python train.py --num_hidden_layers=12 --hidden_size=640 --num_attention_heads=10 --num_key_value_heads=10 --head_dim=64 --intermediate_size=1728 --vocab_size=8192 --hidden_act="swiglu" --norm="rmsnorm" --norm_place="pre" --norm_eps=1e-05 --positions="rope" --rope_theta=3880.0 --rope_fraction=0.75 --qk_norm=false --attn_scale=0.125 --bias="none" --tie_word_embeddings=false --parallel_block=false --init="normal" --init_std_qkv=0.0273 --init_std_o=0.0 --init_std_up=0.0273 --init_std_down=0.0 --optimizer="soap_variant" --learning_rate=0.00209 --lr_mult_o=1.26 --beta1=0.95 --beta2=0.98 --lr_head=0.00753 --max_grad_norm=0.5 --warmup_steps=200 --schedule="wsd" --decay_fraction=1.0 --decay_shape="pow" --final_lr_fraction=0.0 --batch_tokens=262144 --max_seq_len=2048 --doc_mask=true --train_tokens=1478000000 --max_steps=5639 --dataset="wikipedia_en"
Each number is 128 + 24 x the weight over its row's rms, rounded and kept within 0 to 255. Layers, rows and columns count from 0. The size above them is the row's rms in percent of the matrix's.

# layer 2 attention key, 640x640, rms 0.0691, rows 66-85, columns 80-159
size [ 79  91  91  92  88  91  89  86  90  89  89  82  87  92  91  80  96  93  94 104]
[[ 99 218 140 112 153 100  87 181 145 135  90 118 129 154 199 133 136 138 116 143 113 101 117 139 126  99 144  91 110 114 126 166 182 149 157 125 138 145 144 150 103 147 126 132  96 139 118 161 125 110 115 152 102 143 180 142 106  92 145  83 146 114 185 116 137 127  70 102 134 180 139 175 108 114 134 115 119 136 143 122]
 [138 150 125 132 143 111  99 145 132  96 117 161 145 114 131 117 133 143 103 104  99 161 117 146 119 103 141 115  89 131  81 138 122 133 136 162 130 142 151 101 124 103  79 194  79 147 109 110 106 122 147 134 131 125 101 109 151  80 124 130 159 104 119  86 102 171 101 155  91 102 152 137 108 111 138 156 130 128 150 113]
 [130 129  97  70 106  91 101 150 167 109 102 112 130 182 138 115 119 145 151 113 118 133 128 130  92 110 186 108 118 141 121 124 129 106 157 128 105 146 153 126 137 152 124  96 138 146 146 132 106 146  85 124 124 159 142 121 109  92 115 128 160 141 118 136 125 132  87 115 163 162 123 135 155 116 131  91 115 147 126 159]
 [160  78 172 150 110 119 114 147 111 115 148 120 178 130 125 128 163 137  78 151 157 131 108 108 136 158 117 110 162 126 133 125 138 142  99 103 135 112 100 110 136 141 147  91 131 117 118 132 134 143  99 145 124 118  96 132 184 134 135 107 142 108 132 102  95 116 128 137 169 150 129 117  93 109  95 101 105 117  99 146]
 [134 108 179 122 106 184 137 103 155 191 150 140 116 107 111 166 167 119 150 134 132 145 139 134 117 134 117 107 124 137 161 110 131 140 117 152  87 124 109 149 132  99 114 115 141 123 146  91 125 127 168 126 130 151 161 124 146 158 157 139 152 135 148 103  95 120 146 107 144 117 151 133 145 136 129 129 132 119 125 103]
 [136 149 122 135 161 138 186 108 125 132 137 158 140 147 116 105 118 160 138 115 140 133 114 117 134 152 145 161 116 109 120 124 126 143 143 168 123 153 141 129 129 103 130 121 100 119 122 125 140 112 171 170 164 111 125 114 147 142 173 132 175 158 107 149 113 139 134  88 126 147 125 162 122 111 136 146 165 129 153 118]
 [139 126 132 166 107 104 139 183  93 123 115 155 141 108 139 136 138 140 108 143 182 178 129 138  99 118 138 134  91 107 156  77 120 114 119 146 143 138 114 144 111  85  72 100 159 116 112  75 132 135 124 146 123  92 131 137 112 101 140 143 112 117 138  90 104  99 111 127 154  31  97 113  81 112 143 115 128 107 150 132]
 [154 181 133 129 144  96 129 144 141 146 107 140 138  95 137 125 122 112 132 131 125 119 144 136 117 152  96 103 125 130 159 128 107 142 120 154 180 132 127 101 149 130 119 101 161 134  91 137  89 157 138 146 112 125 139 130 116 150 102 151  65 138 126 121 177 113 138 177 134 109  80  93 115 173 123 137 119 178 147 132]
 [ 97 172 103 118 134 127 116  86 134 177 140 122 178 141 125 117 102 107 142 105 166 106 117 126 109 139  86 128 103 106 146 122 170  67 112 112 102 111 127 123 162 148 142 146 175 123 119 176 136 144 120 109 119 163 124 125 128 149 113 153  79 198 139 134 178 107 141 133  92 100  97 157 132 187 123 111 125 184 122 143]
 [121 108 118  79 102 143 111  99 122 122 133 153 134 123  96 141 113  79 146 135 124 123 120 115 118 116 162 150 112 115 159 129 123 133 150 166 171 117 132 143 150 118 141 144  81 151 181 168 104 147 140 141 180 125 145 153 125 127 139 128 113 168 109 122 141 115 152 135 121 131 149 115 143 140 137 160 122 141 134 144]
 [168 114 125  81 142 134 143 109 153 124 102 130 108 104 122 148  72  98 186 122 138 115 187 100 120 174 111 106 139  83 155  96 120 122 109 109 142 125 159 140 173 111 134 127 184 106 171 137 117 122  98 150 106 118 144 120 113 114 112 115 114 139  61 143 142 145 145 109 141 152 127  96 117 144 111 137  56 148 114 147]
 [145 116 150 137 114 124 132 138 132 163 127  97 100 120 112 130  94 133 133 135 137 125 123  95 131 123 138 126 154 132 143 130 143 149 130 111 151  86 121 127 151 164 170 103 112 133 162 144 122 106 114 140  83 122 128 137  92 126 154 106 129 147 143 106 142 153 143 134  78 153 120 121 134 137 140  76  94 139 126 138]
 [149 112 120 121 112 129 104 128 133 122  87 112 116 106 123 115 135 102 104 166 161 159 131 109 119 117 139 109 134 138 124  93 127 121 112 137 117 137 163 133 116 137 127 149 117 123 114 139 124 120 135  50 143 124 115 108 126 140 132 132 113 131 147 125  99 151 163 163 114 135 122 127 124 124  97 129 137 118 170 128]
 [157 128 149  86  84 115 151 140 139 125 115 116 134 130 146 141 135 104 143 141 131 106 147 160 140 155 154 133 153 129 122 127 136 111 180  92 157 127 131 147  64 133 130 139 130 161 158 172 140 118 132 114 149 150  96 127 162 152  97 120 106 127 127 140 183 123 120 142 128 125 145 157 146 147 150 128 146 125 110 147]
 [102 109 147 146 141 106 132 141 128  92 107 140 134  99 139 142 170 145 138 106 103 139 153 161 103 109 134 114 137 162 164 120 130 121  95 171 118 122 147 105 180  98  85 135 151  72 125  95 132 114 163 153 141  83 125 146 154 107 168 132 119 156 156 113 108  87  94 105 138  97 123 145 150 108 132 113 134 124 107 154]
 [128 118 197 132 122 170 117 116 108  72 117 109 124 129 116 162 130 151 112 118 144  90 153 112 108 166 114 123 158 158 102  97 103 156 137 146 143 111 159 133 127  90 150 112  75 126 132 133 109 120 133 118  99 134 123 112 125 175 166 121 126 136 141 137 116 114 140 154 176 143 127 156 147 153  80 124 102 116  95 125]
 [132 118 152 118 126 139 144 148 152 119 120 132 110 130 124 165  97  74 107  93 160 148 136 155 128 160 138  87 104 110 127 108 115 111 147 109 142  90 143  97 114 110 123  97 123 148 151 106 130 176  95 165 126  84 111 121 134 152 126 111 147 141 115 117 134 112 146 138 182 134 144 129 150 145 140 114 118 103 137 141]
 [111 111 102 117 133 174  99 148 158 114 124 124 104 118 119 113  97 130 117 135 111 175 132 115 106 105 119 150 128 152 135 135 117 136 135 144 132 135 134  77 104 121 106 129 138 149  95  73 156 150 137  97  97 104 102 103 140  91 109 155 134  99  84 105  91 150 136  99 137  92 120  74 138 112 163 140 104 122 140 157]
 [138 118 132 179 140 119 105 107 142 144 156 141 101 104 115 149 111 120 111 148 130 127 130 143 143 129 116 109 188 105  83 100 136 143 112 125 148 117 130 133 136 148 126 148 152 123 143 135 115  89 157 160 167 152  90 171 110 141 134 138 141 144 141  96 152 117 111 121 124 121 116 112 126  69 164  97 160 121 142  97]
 [119 138 117 121 119 131 151  79  98 129 154 152  98 137 133 145 153  90 141 144 114 129 121 103 120 117 151 124  99 125 131  93 139 149 142 120 102 146 136 134 104 111 155 109 103 162 142 105 141 131 158 186 167 103 118 152 162 141 165 119 154 108 108 103 130 127 144 116 116 129 146 121 129 127 118 159 161 134 147 135]]
# layer 2 attention query, 640x640, rms 0.0664, rows 67-86, columns 80-159
size [ 89  80  85  79  82  86  77  79  82  74  82  83  79  86  75  88  87  90  91  82]
[[137 164  73 112 149  81  97 105 130 121 130 161  97 120 126 164 147 147 167 119 197  98 132 114 110  94 123 134 149 148 133 107 138 143 132 107 138 204 160 132 132 152 143 115 129 134 120  88 120 151  99 126 165 127 131 143  83 135 138 137 119 118  92 158 154 146 144 156 176 155  91 113 169 133 185 149 136 131 144 121]
 [116 131 146 138 113 113 131 136 135 160 158 164 114 103  99 149 133  98  80 106 113 137 133 127 157 118  98 155 147 107 119 146 166 114  94 119 141 106 130 146  82 123 107 153  97 122  88 106 115 139 138 133 107 119 105 106 169 143 154 130  91 141 180 120 142 165 140 175 108  82 159 132 142 140 116 139 144 159 130 110]
 [120 103 116 120 152 122  89 168 138 102 132 139 117 129 123 145 105 110 126 130 117 161 188 138 107 144 143 152 141 115 153 163 132 150 152 144 156 154 131 119 101 161 126 116 131 148 155  92  79 136 102  81  88 118 153 133  85 123 135 128 139 160 110 173 157 136 120 159 117 118 114 134 149  90 143 146 135 136 141 110]
 [126 121  82 160 119 123  99 124 123  71 122  98 141 143 148  91 128 160 111 136 136 141 106 144 105 120 115 122 155 119 121 110 104 136  98 146 126 133 123 139 143 156 135 108 136 144  87 118 105 163 131 116 139 146 112 173 122 103 119  99 173 150  96 102 109 143 132 138 131 160 129 149 128  87 129 148 122 135 105 123]
 [122 130 127 137 166 115 144 133 128 104 111 121 131 182 112 147 134 105 143 187 139 107 135 129 144 154 131 125 147 160 136 144 128 149 117 116 139 149 136 123 130 126 132  87 102 122 139 116 128 118  62 132 168 116  99 143  86 123 137 146 142 102 126  95 117 141 147 172 143 113 154 124 159 106 131 128 123 119 177 120]
 [ 94 149 132 105 119 104 131  90 147 112 146 124 151 129 111 129 150 139 150 142 143 127 169 103 136 129  76 137 163 109 104 121 123 158 164  95 126 105 151 126 132 139 161 128 117 134 140 138 144 113 116 145 175 144 103 142 136 145 108 130 155 120  99 118 156 172 113 111 124 133 115 115 142 162  99 148 146 129 115 115]
 [131 113 112  96 120 152 152  76 107 135  85 141 158 170 132 125 147 146 144 134 121 119 123 115 159 180 137 122 142 149  71 140 133 138 148 125  70 168 169 143 128  80 127 147 133 154 161 147 155 114 136 131 148 132 136 120 146  83  96 122 155 153 119 170 157 123 100 120 132 141  92 127 144 125 113 168 106 151 110 131]
 [120 110 146 148 101 114 123 109 147 130 130  92 115 116 127 120 152 131 145 148 104 151 137 123 133 121 161 143 141 141 135 150 102 104 118 149  97 123 151 172 135 158 126 145 107 151 148 104 135 116 160 180 128 122 176 145 134  87 176 152 158 137 159 139 123 136 109 125 119 106 151 123  85 102  95  82 131  79 128 147]
 [139  93 128 142 107 146 113 123 123 152 122 110 159 179  91  93 115 158 126 104 118 152 140 132 140 162  95 121 133 129 108 142 136 140 108 137  98 153 107 128 150 149 120 114 147 115 145 146 123 176 134 152 124 140 133 117 152 120 141 118 127 128 171 118 128 129 113 103 113 190 169 172  91 108 100 119 105 133 132 127]
 [121 141 132 174  97 141  89 125 131 112 126 129 116 166  92  95 164 143 109 143 121 148 116 160 136 139 107 118 126 116  65 132 115 157 144 128 130  98 115 118  99 138 127 115 146 119  78 147 135 129 185 155  99 124 132 144 161 119 131 124 126 152 160 135 101 107 124 129 101 114 101 176 119 150 152 111 167 144 117 103]
 [127 126 133 117 108 110 121 153 138 162 158  90 147 119 157 126 146 142 130 113  88 137 156 127 134 143 103  93 141 136  92 155  97  72 122 135  99 108 102 116 107 126  96 145 127 137 105 199 119 167 168 140 107 141 151 114 143 112 139 136 124 116 143 135 102  96 123 115 131 154 126 146 111 112 119 156 131 120 113 112]
 [168 148 154 122 116 174 131  97 138 103 135 110  93 105 140 143 140 167 178  92 132 110 124 115 116 129 105 119 100 121 139 109  90 151  99 155 156 126 153 124  99 122 115 131 132 130 119  99 134 106 123 173 161  79 140 115 104 148  76 144 134 105 117 101 109 118 117 127 152 119 132 129 179 168 146 162 147 111 110 122]
 [129 118 103 128 149 156 126 165 131 147 156 131 147 117  97 122 132 130 133 131  79 168 133 147 182 135 124  65 150 160 137 162 109 158  65 146 130  74  62 133 143  92 158 133 115 154 134 136 148 155 176 180 126 130 159 107 142  93 167 148 129 127 137 112 107 120 143 137 105 108 154 142  96 144  75 168 123 148 193 129]
 [159 174 112 105 112 143 163 105 118 112 110  98 131 115 111 141 111 115 122 113 148 149 123 136 135 155 138  90 126 117 132 122 136 164 119 133 161 131 114 144  70 146 143 134 140 131 107 123 165 135  95 109 176 156  74 148  78 157 111 139 126 123 111 122 129 168 137 132 126 103 137 104 156 173 145 133 123 107 126 122]
 [107 146  75 143 133 113 112  90 103 105 140 165 109  95 135 102 126 108 128 141 165 185  97 138 130 124 139 115  91 129 126 126  88 106 130  85  90 149  85 157 117 112  95 135 115 138  81 170 156 132  95 124 134 137 138 141 101 155 141 100  98 124 129 109 119 120  89 105 133 164 154 108 150 128 174 198 166  93 122 156]
 [117 104  85 137 125 169 154 140 170 126 136 170 127 114 134 163 139 181 156 156  95 154 122 107 174 123 147 165 140 161 144 126 130 124 124 121  90 163 122 131 112 109 138 122 157  96 130 124  92 116 173 112  86 178 149 129 145 102 159 133 173 116 147 137 159 145 136 126  95 122 131  74  69 125  98 137 118 139 121 144]
 [132 152 179 124 106 105 103 120 147 144 156 104 122 130 107 115 111 137 142 116 111 120  52 146 106 136 108  97 127 111 112 106 137 174 121 131 123 155 116 141 142 145 196 104 156 149  90 137 116 155 133  99 165 127 123 160 125 131 100 102 120 120 113 157 148 121 153 152 113 134  99 175 150  90 134 154 154 151 141 111]
 [122 130  98 124 129 108  63 115  89 127 146 103 155 180 160 123 163 114 129 126  99 119 126 114 118 133 166 109  79 145 150  88 185 165 122 131 102 165 119 143 160 171 153 177 131 170  76 158 125 151 138 161 131 126 143 131 117 125 124 142 141 135 123 134 127 129 144 163 129 119 141 102 137 162 113 131 102 153 115 146]
 [146 149 128 128 141 126 133 135 163 113 126 124 140 161 152 138  87 152 148 102 149 121 156 179 142 167 108 113 130 146 124 144 112 112 125 156 158 129 138 127 168 109 124 132 113  95 114  84 140 114 152 149 101 108 171 101 127 122 106 136 102 132 122 138 114 158  96 128  93 143 142 111 146 148 129 168 143 127 127 157]
 [124  89 138 156 142 115 108 144 131 143 153 124 114 150 174 133 132  98 102 132 115 122 170 146 111 133 128 152 166 187 100 152 133  74 116  88 121 124 134 121 129 134 128 149 148 111 161 110 125 165 145 162  74 112 120 136 142 130 121 116 131 153 106 139 124 164 125 136  99 137 108 139 115 109 119 106 116 137 131 141]]